config.toml
num_hidden_layers = 14
hidden_size = 96
num_attention_heads = 3
num_key_value_heads = 1
head_dim = 32
intermediate_size = 384
vocab_size = 8192
hidden_act = "tanh_gelu"
norm = "layernorm"
norm_place = "pre"
norm_eps = 1e-05
positions = "learned+rope"
rope_theta = 500000.0
rope_fraction = 0.75
qk_norm = false
attn_scale = 0.177
bias = "all"
tie_word_embeddings = true
parallel_block = false
init = "uniform"
init_std_qkv = 0.051
init_std_o = 0.0
init_std_up = 0.051
init_std_down = 0.0
optimizer = "soap_variant"
learning_rate = 0.00676
beta1 = 0.95
beta2 = 0.95
weight_decay = 0.034
lr_head = 0.0137
max_grad_norm = 2.0
warmup_steps = 200
schedule = "wsd"
decay_fraction = 1.0
decay_shape = "linear"
final_lr_fraction = 0.1
batch_tokens = 32768
max_seq_len = 1024
doc_mask = false
train_tokens = 125700000
max_steps = 3837
dataset = "wikipedia_en"
Each number is 500 + 25 x the weight over the matrix's rms, rounded and kept within 0 to 999. Layers, rows and columns count from 0. Numbers have three digits each.

# layer 3 MLP up, 384x96, rms 0.224, rows 0-144, columns 0-95
520488470502456543464481502547477489518506480486510506516482507429459482491511528502477500522494566518483508503519496463463489468498531478507510502465483530457511535493508484534542547488548448529495528528499469483499510530508514530490539486488515487454490517483520533477506476467485503498
528478496494515528490541489456538525489481500480513524513548481501455487489508545496476531513496488511502486481464474519490493534493501505456524521538513512497542532533506480544535558483512481519527504545478489511480471495459442523466497509481520487510461414493517537491481517512460479501
499529508496463483501468505524495541491522498525503494503483516455476547482492524509502546549576492502487526457522494510475481529448502471508496527479495480569481505472477511530551499525517474550491527485463540499488476502521484493474521523510482502507515497513500474500512442547519483528
457510498518541548481521556525494417507465467538497470503531510523486549559504477452487523514520516455484495443459517485540487481481512484506502515510487505504515478502474526463483449510517504498493486506470481473509514502509488485480475449503571511526513541511498434529465503541503523504
475476562466483494529515490463457474518536467501502473486481504454480483503504475501511510492546520526534481535496512533513483518537506534556581482499489504518524463456441496527487528498509525500493501477436506470489484500505466490545479507511516484507479467495526541544516524457484493469
490541493500516492484508451538505548518480499542513488451457472452447495482513500536556513550488474442467487523485464501491502548487476542487534521533476467492524502513516490507520529512486488481472489502481516476517519501509506514488485460519482488485521470508510532494522509492457480515
514523493537511551538523503484478500494493502530550513528488572510500524498536496506516478465456484469464516542491489490528493509482499474506500490518476477500460478507501456529519446513488495482510502483484519513550519479522474530500504485430476502489474474471521520452539510478527516495
499509501495522518529549525506502465522525523480536524473499500525539517485521468483534468494474492506512484486519539462502507532530517511517545536541502482483508528528449476471512508513498490500499521522459447459514501489519482475526513489504470473490470469483584518456522489493461480506
506524525483456530494509504457511490560470516483491540487537550482490470456485550492521468486475485465469501497503535508460488531481502544470503511508506527505443514492482482523493453496492449490527494515517516492568503509520506475537475489483499476476482536510551501479465468535517479542
510545519457488482546548498508466489471517489531466499547493459459478547469490515510513476500496519466462542475538485497505490553506505512482468527495508484497502499524468486447425495513498514500479493485469537504528517534451506525470453455495510509516544540482494520472471487544496471539
506494531534496501513534474485498549526467514475473535526505492494482481493540486523497520521472458521497493515528447474484488504484495522483473497473493516490500536528501470527489511503462504487468470524526500490469493520506492512499493465466464500498501483517502542476527513521499531519
517510472544516510528520501517453521506469503474506486479509516483488463512537478481491521501482457465530521474497531516532482456518448496476509537523504518508571489489550525502517511516495534501503514489471510508487493501504502459517523450518497515511495493490484551517484511522492519517
471552470510500519489456501556510494497460489510508502456516513489478497560527518506477488485518501511509482483526452504514493492520454480498528499481522494492467497512502516492498497507537528475458469502490510484504501509498487481507491501489519501471498537520521520489494468486512503468
525512515486496484492444496510506493496475487475464523461541502551462555498518521477513515482503459481479479496491491501485518512510517494541506505491510498497482492533546448529498456488530474493465466507500517495515517546479450543529477514517501499499492532526501501508472530509468477502
527452510501457526505473519498505472508486499498537537524501526516505569470551485494482499524498498517469519476506508552502564510462475525459523515470489482494476473521494498494460525505490474517502473506482497500509494540521508468471486511471478494533530517486556486492500504500497493517
516478497493493532491534535484493465518555484427557445508524504485479466498482526486519523490505504539439505505524466491503477494523526535461511504498543521459502458489527487473518450455543506489532504501547518486471503454501485520511458515482493493479493491492506538476468529505505466502
481497516535500504506494532486527487499518517484519513494517529467498516518510487486510540473463492487503484515532519440493517513470477518496535481495495500543511496472487492469486535518523497498504518468537520499519521519506533486526484494482515505500489496501490495479463512495489523468
492465468516537533464512482492463468514480467475521531512521506517495556522505472513497526466474521478515503447487479527546500540481475484501514534499507502493480491522493526516506489471516464480496488545483495469518476483479473494485435489529537535496526507513495498517418500497477445531
479510501500468557552483495521490473508505483547481513462453469541535473453505488525517515544518467500524503509473536517529520501526467499504472522559517526511531514519425505525547486478489539508493479502479527562494484473529481476497498477479453449475485514528482501525485489557521520511
527508493487470554509519528533484477494479483507567506480494508515501476502528551502465515493527483500475435447452507494488488542515478496566486525481491515491488499519483494481494520501492509459499500517509483514486500544513508552485488474524520513492544512489493490462491488489477502515
494512525523500508511495509487481502514486518511475569524461513490496509446516477519511516511462526509478468542466486478490530558500484529459502450481461527515538537506488539518483528548453505532486502489498500462529491499498452511493509474508532493484504482515501532506455484459493504518
463470539525520532530525502507490532497453498516497525497484544537456520496544458488505494515447481500489525533529498548471481482514504499552502507496519488510459518489429537535520459529511486465483490483500485468520458468501522495504473477478505527504489501522495488513533506447500449524
526503486468487491495478495503519504483501551511478524508495492505504550522516473530461525464538523503475523452502482492506529520472437482507527483515562508508495499511515477493489522475492498494544517504456479458543498516464505490482514492502494517519511477511521521464508522461512473534
527535515477510518534518506478501507494511490481511544492506472479495463505485508480528506487520495451490478492490507511517506476454495538519493507527554513506515502554540526470467435421489517479471465504502503514492516502517479461463466509501464495508505448477531515506524512487483522558
485452501481496547503504500523494436489498530490539465505456471465526452495449523534581475528548506472443499529509521502482539511432488520481530469495507533470461561503517505494474508526525447541482472523495503477539473504471504501529460502427477484528545508499498489447479466493519489561
511484507452515442494490506498444487461516530531482521520448515492475501491482492489499500461527531508506508521543493530518480468507524458527489497447526456506499506468467523504537475496545465492483494498499482520501505468503524480516478527501422499493549534461513500520527539499463497536
492476535524485513515533478506526509475469476472520524462499495488515497519482487506523477538487504506501496485479522457511529522513488507468496501471542486499537533543492540518500501544510472475537470481500488468478469514476437516504521514476512503531468496500488491495499506530476532515
516552491522514552509536475481514529455499512476558525475467527491467500496491492503473494507447490500500513513485476506519516467481447500507499533503511473510489445539503473522493438515515491531481466484491524482536502522504534531519490479453522559489484547529548472467569506492463474514
481456511464517521576495517492499475479482466477487460467515486537505513497515526497490522528501476524485523534496552549547526491510505516499517494504473479523552504518483558502504481533522521553488548460519518503494519493525440508486509494480485492495488544496504449510496484491454467459
553500475533514499507519489489462466526505537541488468504507520503532499482517482525509517490508521493454541510530510513498509505472526485511510503486530488527439516521487504505483444487463515488494474494504520462483500473516517517456508529473478455495517495462513510541552489525469519520
529519485522496533496481506475493514528481522520510451494476513510520482517466488498563504473499489490496512531516481553550493480454487475477516501495500540524488493527504515509508507476492479538518515509472500524487520533498505501462538484526463495479492440508545497490494507480493492463
520507498508493522457487487508501486485532471521527529459453462541487475508512481572458489495505507518493529512524492559490474522568477498509506507485471527545522514488484498486512440516526520510507476514469480475490487470538560488453531518505475447508505465533462489520499519517528519480
486542457469550518494497474552503458468478534524523568507491455508456498529453515492482508440512500510508488528485492515517449529462511461540521504521519528511444476509435510473500495466516525543457514494494516517532475502497495464498534526484478533550537480504475478469484534487506487509
486487506517529555525530519535558476522455517506491496500461534516541508499494509511512489518503473504453520499500514509499488494544450457507527539495530507511555508552509507507526531472478491480442485487516494462486481479509421495454513454482506462510493496531485485501498534525557495509
509495489489479504453503525482494449504509485502497531526536429513504516459554527460474515515503512506499495449506483488501507514458518460548533476491477510465537485458463549521539528523501479530522489516511480496523490530469464477503518520496548493462506523498523515481483453455522458479
541533482465491526479477493502522455461532567495511503500487483482505469480491486491528501516514475502508505558482504533525540479494509504489501513504519480519518529495474495514519513549505490490471532467493515506490478520501523477527475471445510496512458489486493531472511527503551453473
546518468508520529487481457478543483504488488506534489512487488494504554483509483517497481479505501520499500459488464494533536483468503463466563516503521495506457492522526575518491472532503526529479512537509484488529489524529500507426533523439517480499497499494516472491474473530502504468
493501493491527488522528496484467504540513524492472507499489525535499508474546517481495509520509483474492507476528548525545518503509453514515528538476504475524532489504518521492519475477471457437481476512492489499518504462489473483466481454521505439546489526446477540520511492478516512517
506472505533477514458555497497529502493515463526539533497474493513530507491547522510505529479522488502480540479525501481535506505534488479486501499514505504506504508478503499541512499519506491489475513426458517503515523538514516503478484469532505539484485463445490491490471473504518474476
534479467493477530545471468515498523508523504526484511508497465527536477481539510492478511499526450516489515452457506490476522505497490517507546518490506533514512531476495542492502467476512535513503522483482515517493507477550495444484511499453512518494523455511472470490474515509518526488
542493482460512496501489542463488494499511471518501474489524470519519493536459470521539505502507490438487530527468499542530497479496535513490487505473456562475444509488487503546496462462526469533457462507501507463530479557550503518528517498514508506520492484497480481494515508532517490536
498485502472501459542500492485430467513524486495535509470483485504516495479517510476492519537536494508492531510481494505535530458460460518479504491511522509536506483501518557484486491517497522494509494518544470537511486495498441513541442496492520471499479541487450508560486534528490505500
494499468474482515509466447483455446519549509483513487533501494484533530451530518529502473550533516529498501493515509506490479529490494478487501477478513484446488527462501481492493543526529507536466487543473493507498532476466482483471456492519505470518526512474523508502502535486504452547
462516500477498527502526507504511483480546496483520479509494505480456477490528510440514511486544439481488524534498508520490507509507494486507540486496493468493514481458510458503466546484485518496535533495474495495517527492505486460509519496504523474532476483522488524510449551488498445459
528514514504499529538507487476520486474501520510493546527513456459514500477511536489525476489519509489521493518496455511516495503500473482500513484500517520482524500541496482504483538528442515493495468536513468455504505505501511509478476525524520525470495506512462542502491514494501498484
496463529517491498535449519465525422524490489521514550472483535516489466556520509517508498483535485489533491513517453480495480484478523490495480502486476470480514507518468545485531530521497474477514486477531475468504514505535539549437545477483461500499517508519515501518491525547458470483
513510509527506492456495487442476534492478492496520512532489502546521525546540478489473512537515513509513541485488488539490469525510495456494517497484493495511502511519521507514474466500468461497494492541519497492504455566488499486460507506545493470510523513482459490529504509506536510516
506514485505569502521497473462470497474497520516511586477501471489501456541465507506442488469524488472473483538526517505502477500466490531521495518536526495469484475499503523462497505549476480536472502548493510494487518538470478521467511463482573533480497498510515572495493481487446490517
511518520517539527524519476527512529505534508501546497510479464478473488465529526472490477512522460526488494485535473487500504490474494508500489524505495488494510535529490498533507508518454494499508489495529518450524544505495500557496418525464483485462440474524537516476540483514514502471
501527475483504517518455540514480501485481524536513507487468491520500459490541548505490510506504508499502500518513509508510508517498525503519516492512478489508500517506449521491489476525543470517453465522509476464461519453486515507466474482523540481535468538500542537498535512482494489482
503506490493486497501482416495489488540480478506514521483523447588516483505519526507497523499468467526491523468458539524517487486460510464512475490495495501518472497517501473470521467529521521554502496493511504474481519503522477501480465497508523526517499509512509464488444488485457498498
482514530540507484495522484491530503484527530508485506513469531487490525470440527469518477462528538520503520495474473517489490572502476480479525527448518457558476522505475476525528521531530476467495521505461502514536472463527496501465473493512461486460520564503497467485521515490499510475
496493483561490499502452505500497517490504481569487503457512494516529508511500456524505505537505485457511565470483498542507487460468536492529571479532556507471508495455517487469533486526539520493535502512516493524490500470524500496480456432473564567472478488465486527540492506454488500496
526532519527491516486455488497461490529518505502518460488480522512542467512505502483516494528527502510522467518508483535501472469501531464526536488456486470499488493509495479473470529492476513488520472491509483490479501540507525481518516504465489503496513523489520486498563482494482505491
455512501495499500515525537465480516487519480497511523496493494453501508506498484457532524476531581532526517465497521512502493541480479510473518483490506530480490525485539511504485501521487496490473508486504459498510467488494465458486543497503522484490493451482488515497439507453461497532
492513478524493543504534473506501483499504489482519517506509512495491501495494494487528539521539456511487521527483509496526465495503482507483463500511485493470514472508466538484450525525475507511494499498527456536474516480535466522554507523493495512504485516511445492479496504516524523459
528498477511495492448467537512455495492511526522460491495504468535509451520499484471496544501469480494468483507517461489527458549515501513502512467480551532500511535506504519529547499496490484470483493473519513506499518510510506488501474468515538490510518447461476488494450507474535516474
466538524451512498493484533519529484523460525498470555511518483487498431485535459466494497514526533515482514493506553500536479489474524494484499513489528529494509492505471495470525505494490518507500484503503560511501509525498511494533493490534485496501511481546494473470448520512504455461
550468502516443535487515491470472480533504482472523477482536494520504488514461540523487487509510474523454524441501513517504469571503475509506504466460508494479519491537517524479487501474483486523507513503523503482452483499526500480486492474499479483495508512552527515495473513470548470484
493507515530477512468486496515543481486458509474512515475481533527501466498490486464510465483500489514501517514516492487552468492506463482512531527544534531500485500531507394506492503505515517490518490507492489488534511520511539531487473492509506573498498484491467465485477507472499484496
528514482515469524525475484510476471532512489496514501488487523475501476496526476500546492533497509481531464505539475503498469518501524476506510516480513552512507520515502479533502522509458459519490477479506496466505497494517477557491514526539517526532460478472487498522464502516487464473
474510527484516540527506487473473476522552472511523514531485513500507481528509527500513529494536526450494466438498501506499458508464470449486518467504502483483480533521522484494537480483489456514493505543505489507517547498531515494521520491451502464478480492474526514449440478423499513512
538506544477492506523528480451449485519481501478494495504499533503507464480521489524494466467509494526516497502504511501480525512511494519476513523515487498467494485486460501531480507577473541481514492473503502494469480513482491489495488482493517487513472512478495513525527535496486522541
501473499526475485462466512538517506491470500549519505484511526477512499538436464466538509493502491507459554463474525498548483528484496493492487485495524472467481499478488503487483494487484508553473494444517519501484452519527500470540528473474473520482507520561447502527483513529468535512
477526555517511519510530490501483482471497549525492508510492490492507538516527519479498477548476482497499483527515491507569521500522420485484520511519490477527479487488489527476481485506459490515476492493512468493526557516465481540500506455485535467467508504483491510480493513523490511506
502503516508463530511522471516490512521489561490544496462494456502481509525485554459472489527504482536509448495527498513491532489528464500426535489502491494500554497460508456467564487546509526525532505531530454538494523514522490543497496515453489469508469469506522534459518471465502513481
531506515504506504493544510511479533495495488496515467524473465518499483477543496517524518497496481479503512514535448498502487468508495483524483448450456496555513511476487508523464468510530497465480464525547489464515509516513503487507411512535483502551533491516532493533490500484486471519
515494490498506496507519485486482495552503532461495501489450519519529521530516520481486476506462485497492483504527520493509518527521502477491504507530511524474551518519467476525504464479495472488519482519462532499491515545502535485523478508531524485511478471504481496458512486515481519485
461504487529530533505514495483498487479468538504479485507493488507539479497545487526506479495506484494475538513529485550523435543472456507465505511478499514479532518503506484486479538544493552518474475528515496521531510462458484511485461516480510489504463502474546522547511502519490455509
499494571506488508546474483479485501461478458415481518488488483512527455497460503488506493499512491568473533537541524476510450491462496519456514489497533501518485529486496495493559512534523498458512531526499501505515503531512473478500494485507500506518493537532480442502488464481492500551
521493515502465493481472453472515463519478512510486501494526545503533521517489533503520531544526514497518519483514490485526494484504499493529503471493503480467495529497499493518466542516502498512491502466501483493497494483526526490541487551494490527496515490474477477467484521492505524521
511512543495501485503528536496456496502521479517475486465499509527478526470507533517522486474488546500458522519511508486481504546519514542529485472483492451498520534517499477510475475492507538520492486463506510496529466521487500479500510505498499459502459524493486474522516544476516499502
500503489501503505454568513497535516490512488454503498499476496481471425466497528536523505472493523502483477485519498515523496502510479478490484489458475529514504508498467462545512495521530494496484490465548465506498474489465512555512525545478514464522522495435458498482520487488512492510
493516513479464534538494473520501471539490510525543529520489475510491509427481482475489543548514542546516499489474517490564481443513447500494491528486518511525534494500500465509499489521509456558475516557494516487526525534527508502470483505473511485541444489491542458451514470482462463498
541490484538480483476504509562510453487519496460529457531505549460533467487557498494523464456532517448476508521495472503530470523490489509490546539498507490494506522501493515495508534473485507493457506505514468509486539466526470505481511432532482513491503500506487543490482511480523470556
452517477501480523479494499505492527516538501504515495491461491506528537478492536477509485481480461523514506520514505514526502461537481485531517506550503504533508490502498485491501491505548560497488502513463559552531478516569484465484489517488488439479502515533453487542502524555517542525
520480433517500540486547506492460490444524480558503491507463458488458448487501509534478507492527500491502557557494488505478509489538484514510531509515534492497510500475515500548521464531513542473487509480490528450477467508528475465514484497521524503510523439499481494484512525495509489507
491497540484495487525457519456475489490513480474540533529467516489466542534468481473493506446489544488512501518560496503493445489482511484502505504464508522446463494482498509513487449501540479486503519508512536507514516555511508541530534469526525534512481498451512491466512519465498499483
496494494581533519487492496491531472507569481499481509506556458481474512463517519456526504494537501534482499495556467487500524477539515502496496514520488498516487537475524541500530471469526458496417487494536474490490505505494510504471506516509511474512481489545456518490477445524515513485
513512511493475526496462452480489510531535527477491491472535489477549527508512493519448500480528473492505511458521532501470468537498520507485512471531533483521489455536510491512486490539504450549500487474448514515508524531512461475530535498539497507497473505517456478456517492485472522458
482499520508479518495482491490509493493451524525521536474483531526505476479496484506471500475506494504503495496512483535520463435472560462515491533428492479472501485522478577450538489482464492530482452505527485491473485493571498490516514488461483510438488536503520516503454499496496490527
523501500488481503514496527467512454499513507519543529537514464507534495469529527444526540504511520471476468459506528534517538464504497533514475497508524463460500498481554497493463516507481516484491499461497504480530501493534514440519526508511537461499478546490481520467508513481502510516
489541527503495471464465499481484478488509511450508496487454536520463525521482526480525505478507528512498521504522463542495504541486480485536505523494496478488483500498495496490511536539496484530519497477524533542510494531490500520508500480485494486489445537510526491464540499568501491497
501495465539465507501539519481498466485503522497482508513527503469458493466514499529514479539486532503488497484505495477464494500469510531485500494473508510506534538486516518504442457493475549509489500507499511507485475511526479513503502514530468485482486488477493500502460491527507476503
514514444502507485507533429478525513549491556503506518472503458508489516479519513488508481489504494505531517508548544532523521490496469440514475558499503511507511491509497487472470501518468530513479517496507516479552498503514468469466507489514508528509502523477527488519474450542527515550
458513537563523479558494541480491497490500498518552499484501541499507505496522465510461548518484485513464515486516472509483507494491502485519497523488472516480465488540475535482491509500499537486494527486504512463493547484523452452448544478481516506449505484494525494513539499505524499478
490512515497515504483453493533469465505499527552459481474498505539482519516524475483504527463500458498533533566470496502523502533479496514495520489515518491519530468478491479432469517516526509500506489507490490462531521479538491474502506520517483498491511489514535455535511465472450488515
509524535530520518475528483485462455479437531502507520467510511531493530540482515518483479515464523502496488509512508510514526516469528500488486489526490522489480506502457520472537455524492476519478485475503488502508516492512530497496501458458529496485517533498460488471524510502455521560
521498509512501505504496515473528509527522492546527507479487498484523528480491457496476481480504556495496476497499517483512470462454506460491524525501489487504518527497509524495566530480517543515456492479514497486487527510513472511519456465525483515498491512535519476503503500486473529495
510483515489503489504516513507440482498458511493516500503492527465492497495517484480450493505504460481510501511528501509494488529426510519541543515511459507489483525514483490497504505529482529516512525525480486460489524470533492510518529481537479545458503518536469522531505470523486498493
512491533525533484491498500518480489504555496499500484499461516457524459498544507506534504486509522543450497524532501479482490509469518528479500517490481502474515500521495488525483491475482489519496480523497472509502503491487508480537510487454482485519482512512507534450471511467538499537
507530529493459523479487499487469465504515537503516482483467484535502483497472551480516508544547504507480514487560508536488481493461500473531536482561482520480519517525491498527527512494484466472513459489518494480476467482509499516450544549496494494504529466444502468478503507504472501491
542507511511494521506504512502472512521518519474442480485505527536504493470514505455504513517530489517480487496485479492508510463498505528469535498535477484492511474512514485505465481529465531474498500471488457494536507482502516492486494527520517502489478437483509521530518500513485497478
483518528505477504481479488490460500514480477450490503496493473491532478547496564426545553468531502474444475500515507534507449467525550515505502527516492498504457477502501531512478522529497499559527512468471513501477474545480555537548517473495491467517520461456515474498534550485532564565
497526479475489525490512516531485523508507499456519489495488506450492505482523512442497520440461521462489504526477464515541483468487503500491487474494536469509475523456506493523514498544575523497496480524513509497497485449495499572526492493497501498512462517491485517467497528490525454485
468500497505538507508495513472493487462492498499537518481510497458493538493495480473556510502527545497464491463480528496554502490485491469514495430516499504483534535536538489526491482530497518493473458479531473512452491508461513500522474478468503503492510496512518508505507522496471475506
477543502545534474505503504550486539483516514494481501516467492484505522500527506495497452495497449550469523452515500505507483526515447505504506537450512469538528519491459547498494511449497508523480524475525507459543526461533522491466498479494501486430526466452480503512478485523516518467
524484481507450526489547562479529507524533457480522512504532505491537540514544521506482514493519469466497561488486503500496519510534472524496528487457529494474489497498491483470534527496525477483485491477474454524476470513483518475487506507467516529482483491468431512463488497471566484448
560502500493492510523486493511467506505509501538548532489485457511481541491513516496550475525541496534511523505508471515471507499503467496518492499510502493512505538521473480470498497501448506547491484466549477509491487499526486525491481485493532521504477476485492509508534519478479481504
479522533516520538542528470531531478494494545479528457467501499486481527534487498486504512493503468534508504523521504505525488521548434510503501500505492505452526497506487525506490492505485544525483509492517486505526467446498509511509529484473453483494509489492519518492508522544488453471
554521494508508499509510525517526482519512516501511534508501506437505483453499526443504501476507504527506503473530477493508497518475521525486465507463551477496527491529507492469478514514425499495523481502492472511492495521524488537464523466531505493496472508518490543502504494536503552517
481516513563514548485521495512479501487512500511480456512463486487525504474502538439519479523513480527491506475516488514493497500488514497496526563474507451496529499504540527524507513507498455510505471487524514465488523469496505494506498487468497457480556501487496531460460482502502510499
549507533511511493477549514510502484518519494463491494497522512492485544479500563497494493505516479479485442495491486511522528525511469467493505474479484496495515483518517467473456510509503541486506517450466469480547541488517534475487456501490541525520510473509480477482484461478522553500
486503468526510510508523524502496538506505502551531535458517483475482498446498517495508523504494498489477466475539484458524470507493478467535482486500502543483489530499501514514508521507526507488476453504522533463518510520550525511543474477551445467477493470530518448498515497524484503492
509455468519498536502531522456500485497495514500493464504479503524479502503497488536487516501526509487488530503509484509499509510488515504494502519458512501515545524464532513477516497487480484503485493525490491465483481491529500517512507472515501447528514489484460549494490463527516510513
478484500527555488494513509518521513517476534514462521499469467492458491509532492476522504502480444528491520498512502491515495524505476517514448458542539499491476526536482480488473488488485513519475477508517538467487512502516514476476523483499451501489459503518493515457481496522528483531
515479419551479487498509495508461493503499508465512475465490526478461486489479501498494501526532488506497498500495511499481462487497461499530563483528483550502501540505497489518500525488541507489525575451522517479529471519489451474534486452503489522525500465534490494497554529439535481486
483482433527481505474506575487476477474519541485530468478507500536486477492507507474504522489510549464449469484482502514530477493476543529503484494517477467522500503530469542480519472502471464542521462540513501540474490546506511487497519485511504463452533548466506484514517475534485530530
509514544488543479512467461438499507500484507538504512461498471542511468541481473514496520474503531516499498466514503534495480499456540510521504502517489508469500529522514522550555501480483501490479456519487493514462448507516509475510506507489485556474521463499492511535497532535487507528
482503515515505494498543466518527473512507475475608513472489505503488498486485490519479502476480512502487476497541484490491521507533469503519489545492498516550519490520471505484547490524476499527492490489495489438510452513522527516477498518500524523519487494529505450519489512505503522529
498492555505463500477486520485529501464497531469491521480518497504511530500503489515490510536503499498479475500504492478498490528485551490476489509503479548507539482522520486489476539498535506496518487480494476500495483507496466522485505486496487476504471500518474474478490469478484496521
538509508487525505499494481493468548510531589466505494512481478473464501456484540540462487477495477489505512491500515509479507525509507496497512530518485505511472462480484491470509536496523493509474477491497568502497500504487459512463520470442514502514505477530505508484507493487491507518
474497455510502496508491453446489510459532481512487516524493532496487500504507488525560524508511518496507507510547469478540459500513482496485510504525504504481512503499519508473519418454484501554526498506555486497536552499469500525488499477511493514473487459466504526495457508502542513511
522477511486439539495538518487465507497482563454502511499500531495495500492512509519521520510475495484501501531518492488493513484495496554497505518460506461454495529499512530497516505492522504524524464530508495472488480459529513501490513497497427531524478527484501480475507496536463519476
490539465514496517493467503512470487482480498509516533498470549497509512503506490503542529490498465496502517490513506497522506519485495502503488505469531509481496488509502532522494501562526491500535498508462516477484514490480511490486508508502503505477483486471562498530479480455454500497
544530465484548484491551490473512469486505521480493514553503500523484463466509495460493532518501483505522540512489440523502521516503518492465561503516480508501531524502512513538511528508468491500504524493530515487511531517505505525472462548525463504459536466486472446497485487540463494492
500525468497478511520505542487485489494532518463500527501513500498536549495521561497491510532536517539507497515466506509469491530497457515501526518497522485546468496498433477534502431488461505477512510486530452497509474519475521524484507510491509462485479500552489472543448514488502492488
517510517483519544514559478489485480469481496499526511512515522517470486456511493497487456550522464504500506501540460474497507507484452503517496527445472502473482491470497513528540494487497520523518513458484515510527479532445539523480523520499528488484477475467495495471473515483473497506
525502516468474480496506500513515504499513503492484492512481500509467518449508517465546505476501521502489514494501481551534544504509511471484487476448524454515536517546479504470524498525471511520534487501485521498506530506510485516503500497493525494492513519526476478504509470528484520496
519508539518519527524482492501495471458473512485526499500486480521485532524480542473494473511507482424510474437540533510562549467551495497526473573529473529499479496495496555462503496506508482524507452547514486491523506528533471527451483503438511493484537468510511541511513540456507504456
509445514496496496524461520512466483504498526500501476533484530499522513515528502484498507482497448449467509489506501520486460521535523575501499519489527490471493493526493522478492491510499480494511522495522525491491520537502513476484504506552518524470510539528465520521506524463523506486
544534476448532504489513443462522521527490483518494495539465518500462487497488464537510492498499473542510523551515485509505546524563492469463503525492499472524489516489499510448471530497526470489515488480504466521550537483437451531534497462518485495489481489519479483520536494511505522502
466488497508549507484498483485498467466533550488504479541488541497501530514478454491512496480528502504470496491532529484484511488533504469479498476475485483511469559493510455520514470502495532489480476499542483500538516480495527463493478511494510492503506504526484490497452533513499517512
548518515489461442480476499483516493462495506460503507477492489472515476516459505488490482490462537517476507538573503552528511508540511507518526513471527511523534513493482559519511479483505494522535544504489511494509469537484520500513508514531490496486506480500472454486506537493544466517
479494520523530562540467518494482461492498478560522510511474439550534497514506493528519485481503552496456558504421536509505512510498500498484511531491505547519472527471478491464481506467513500496495488503485504492526461502529530518485458463501551497499532463532505491485467519521547515496
489484503491541541485478464500492529480546486505518486498504484535482518476529479484445470498490493527446545475474513516511552477485494478486504494491489479553493496495515475499490492484519500490542505479538478459490521505479494466490534479472473448507473438488456514466523551498440482544
505494525486514495468541519511481517506469487502504500508509538493489534488513479478499523535511517493518503478446483509512514475489528515491532541489497492556542510471450507506528504533480498484478495540455460488522562499515482493487470445466550498513506512487495497504507516544525552530
486500565467533517497514522487507471499498509506495488493453499502489549526523486431538541528465477527491528525513498488548524488517492494503507512485542478478506484505500465423501509484493492531513489475514511513510502495544492485508479475523545504505463511527489485467525502539495486451
501499483475505579470534485551454468482523537531510537481463442480481532478501473528513482477491467500474495513467530466502545505471531550516499543556484512550472479478461518508460518523536442510490518542497534489492454479516508485464485468470460529480543508488478536460531502487487482541
543502519451533505505499470517516470536556520504530471502480467508479509519500508480485490466535496521484508505456493469479497538505512487468508500539460534515520467476498486519510475479527484534487516506514504505485491443499499493512450473491496541478501521457482499537475515500443480505
483546490516495503501521491507549474526500493545503497523471512500495513492461489526540516554486494491508489503515479483496498467478449488494512520448520506529499502512462509520531492523489525453483494509511473512481487509502517528549530462458454499514504477478473506496478460514526488546
502503488534537532458484510527487520541524532519503461506508513452499518468507484459458525502539511537503474515527485515472498495440466490497508487525497495514486512507512479487482516480454524537481446481487493528525494527531496497468470472524526474514487496502496541507483486500506521493
506508452481519486506501462518469506494510500482526499480485496537541503473532514496477509515500447538488494453474520473517509544505513461474524479510512512486533510503461520491482462506499543513511511514520528483492561527467437491481488509495509503562542510476498476520504486516487488479
537489493492468546497479502431526473499469494519449463491515534504450454509485535523551535509493481519486521517511474521550486430531475500499511497501463512460465549520502474523523483502528495442483533481496515466479501472532506511519497492478531531482475437463524477529515500474510486464
508510527526478545458496491503539549540530496492498483472476524518499449500492490507511461482540491495516546514534507488535498505516506502476502506468490512533494485483493478485520537521499479494464489498503468486512506528551498496522459522479478534484452469498472513487514539514511505512
463535506493479536523513497557520467504471517488506546519506515461499503487543504489505552496483513508476461501516500498503471516482521518529480502488508483475468508493519451464448558480507509511509496532521469483503522521489512524532445531544537526501518494470484486506426506438486467513
467456486527495493500497515481481462499533482546510512497518512459519548505484491498546522545507493519460459523469489470507504512523510526472524516489510447463517478520494520484497512503483479461488498483487488489531517478503495507474531527507497506468514511496492488560499521500555509487
502520496521513492505491510510468493490534454522538520495482463526532519520531484502458464500510472490517456516511493492566509524521512566523531509534478495488513502505481530476489520491531479518503503516482508483507510497521498465515492488456519448488480491478503538499526478515498514494
515533518481498507497470550469496527527522502502500531499486521515515478524521457506491533510493501466511527482493510515463483454447505508524493481489542540533453452520493491476454520518500515508492500552483492456561476517524537463466489495505481499474520486512467484479536530517448473502
497460531470555505501536503465503480532481458523523523478507504481511493507518485484545459525523509508492459456487507472468511498462504528515541470504498514526486525509515476514478515500513505483490498479477474500507501515504527466545516496520492509530488429513474483495494533452460520500
504473519532473472494473548492488480474478474516510523520524500483487531514523504486511526503536516531484454489522467492501503509508490467550519490522524466478509484505467484459534474458493474477453474501495528494538499502492495519536521519485494511487490517579496508495495510474485516521
508477500506513577503506494513523473528472504528530511468515449498467523467564523489489514539522524493498521464493494495523489521512483530516511542533471490497512460498489503472489496442490477466504506490514519520503498519505493492476549487556505529486477486448537529473501511479501461484
482508517519483547520495517499541488537490484515519504503443535496504508522480461472485477489486472434448501474462535513488518452461473483510522491473498515519508515502501549499509488515572489532518485505474541489544502455506512524491479500516485439510547533440536482488471547526448485462
453503505515522505480487500544498462460482525481501459468478471479526499455511495454513504525517505513477493484467479450524525467548521489539508509478524446494540484477520494492515491517536527481561454449494496513517498513464504518508469546511454517453500495489525479552483514509466482544
517507496530527513483489525494467477482529497460532499484510516522447498493496506525540487501500550510491518510536492513486500547525529468505532523483510491522480534488487485512509511498503498440540476492510491507510495473495486502509465470457521461504507530529490493499525491540509553486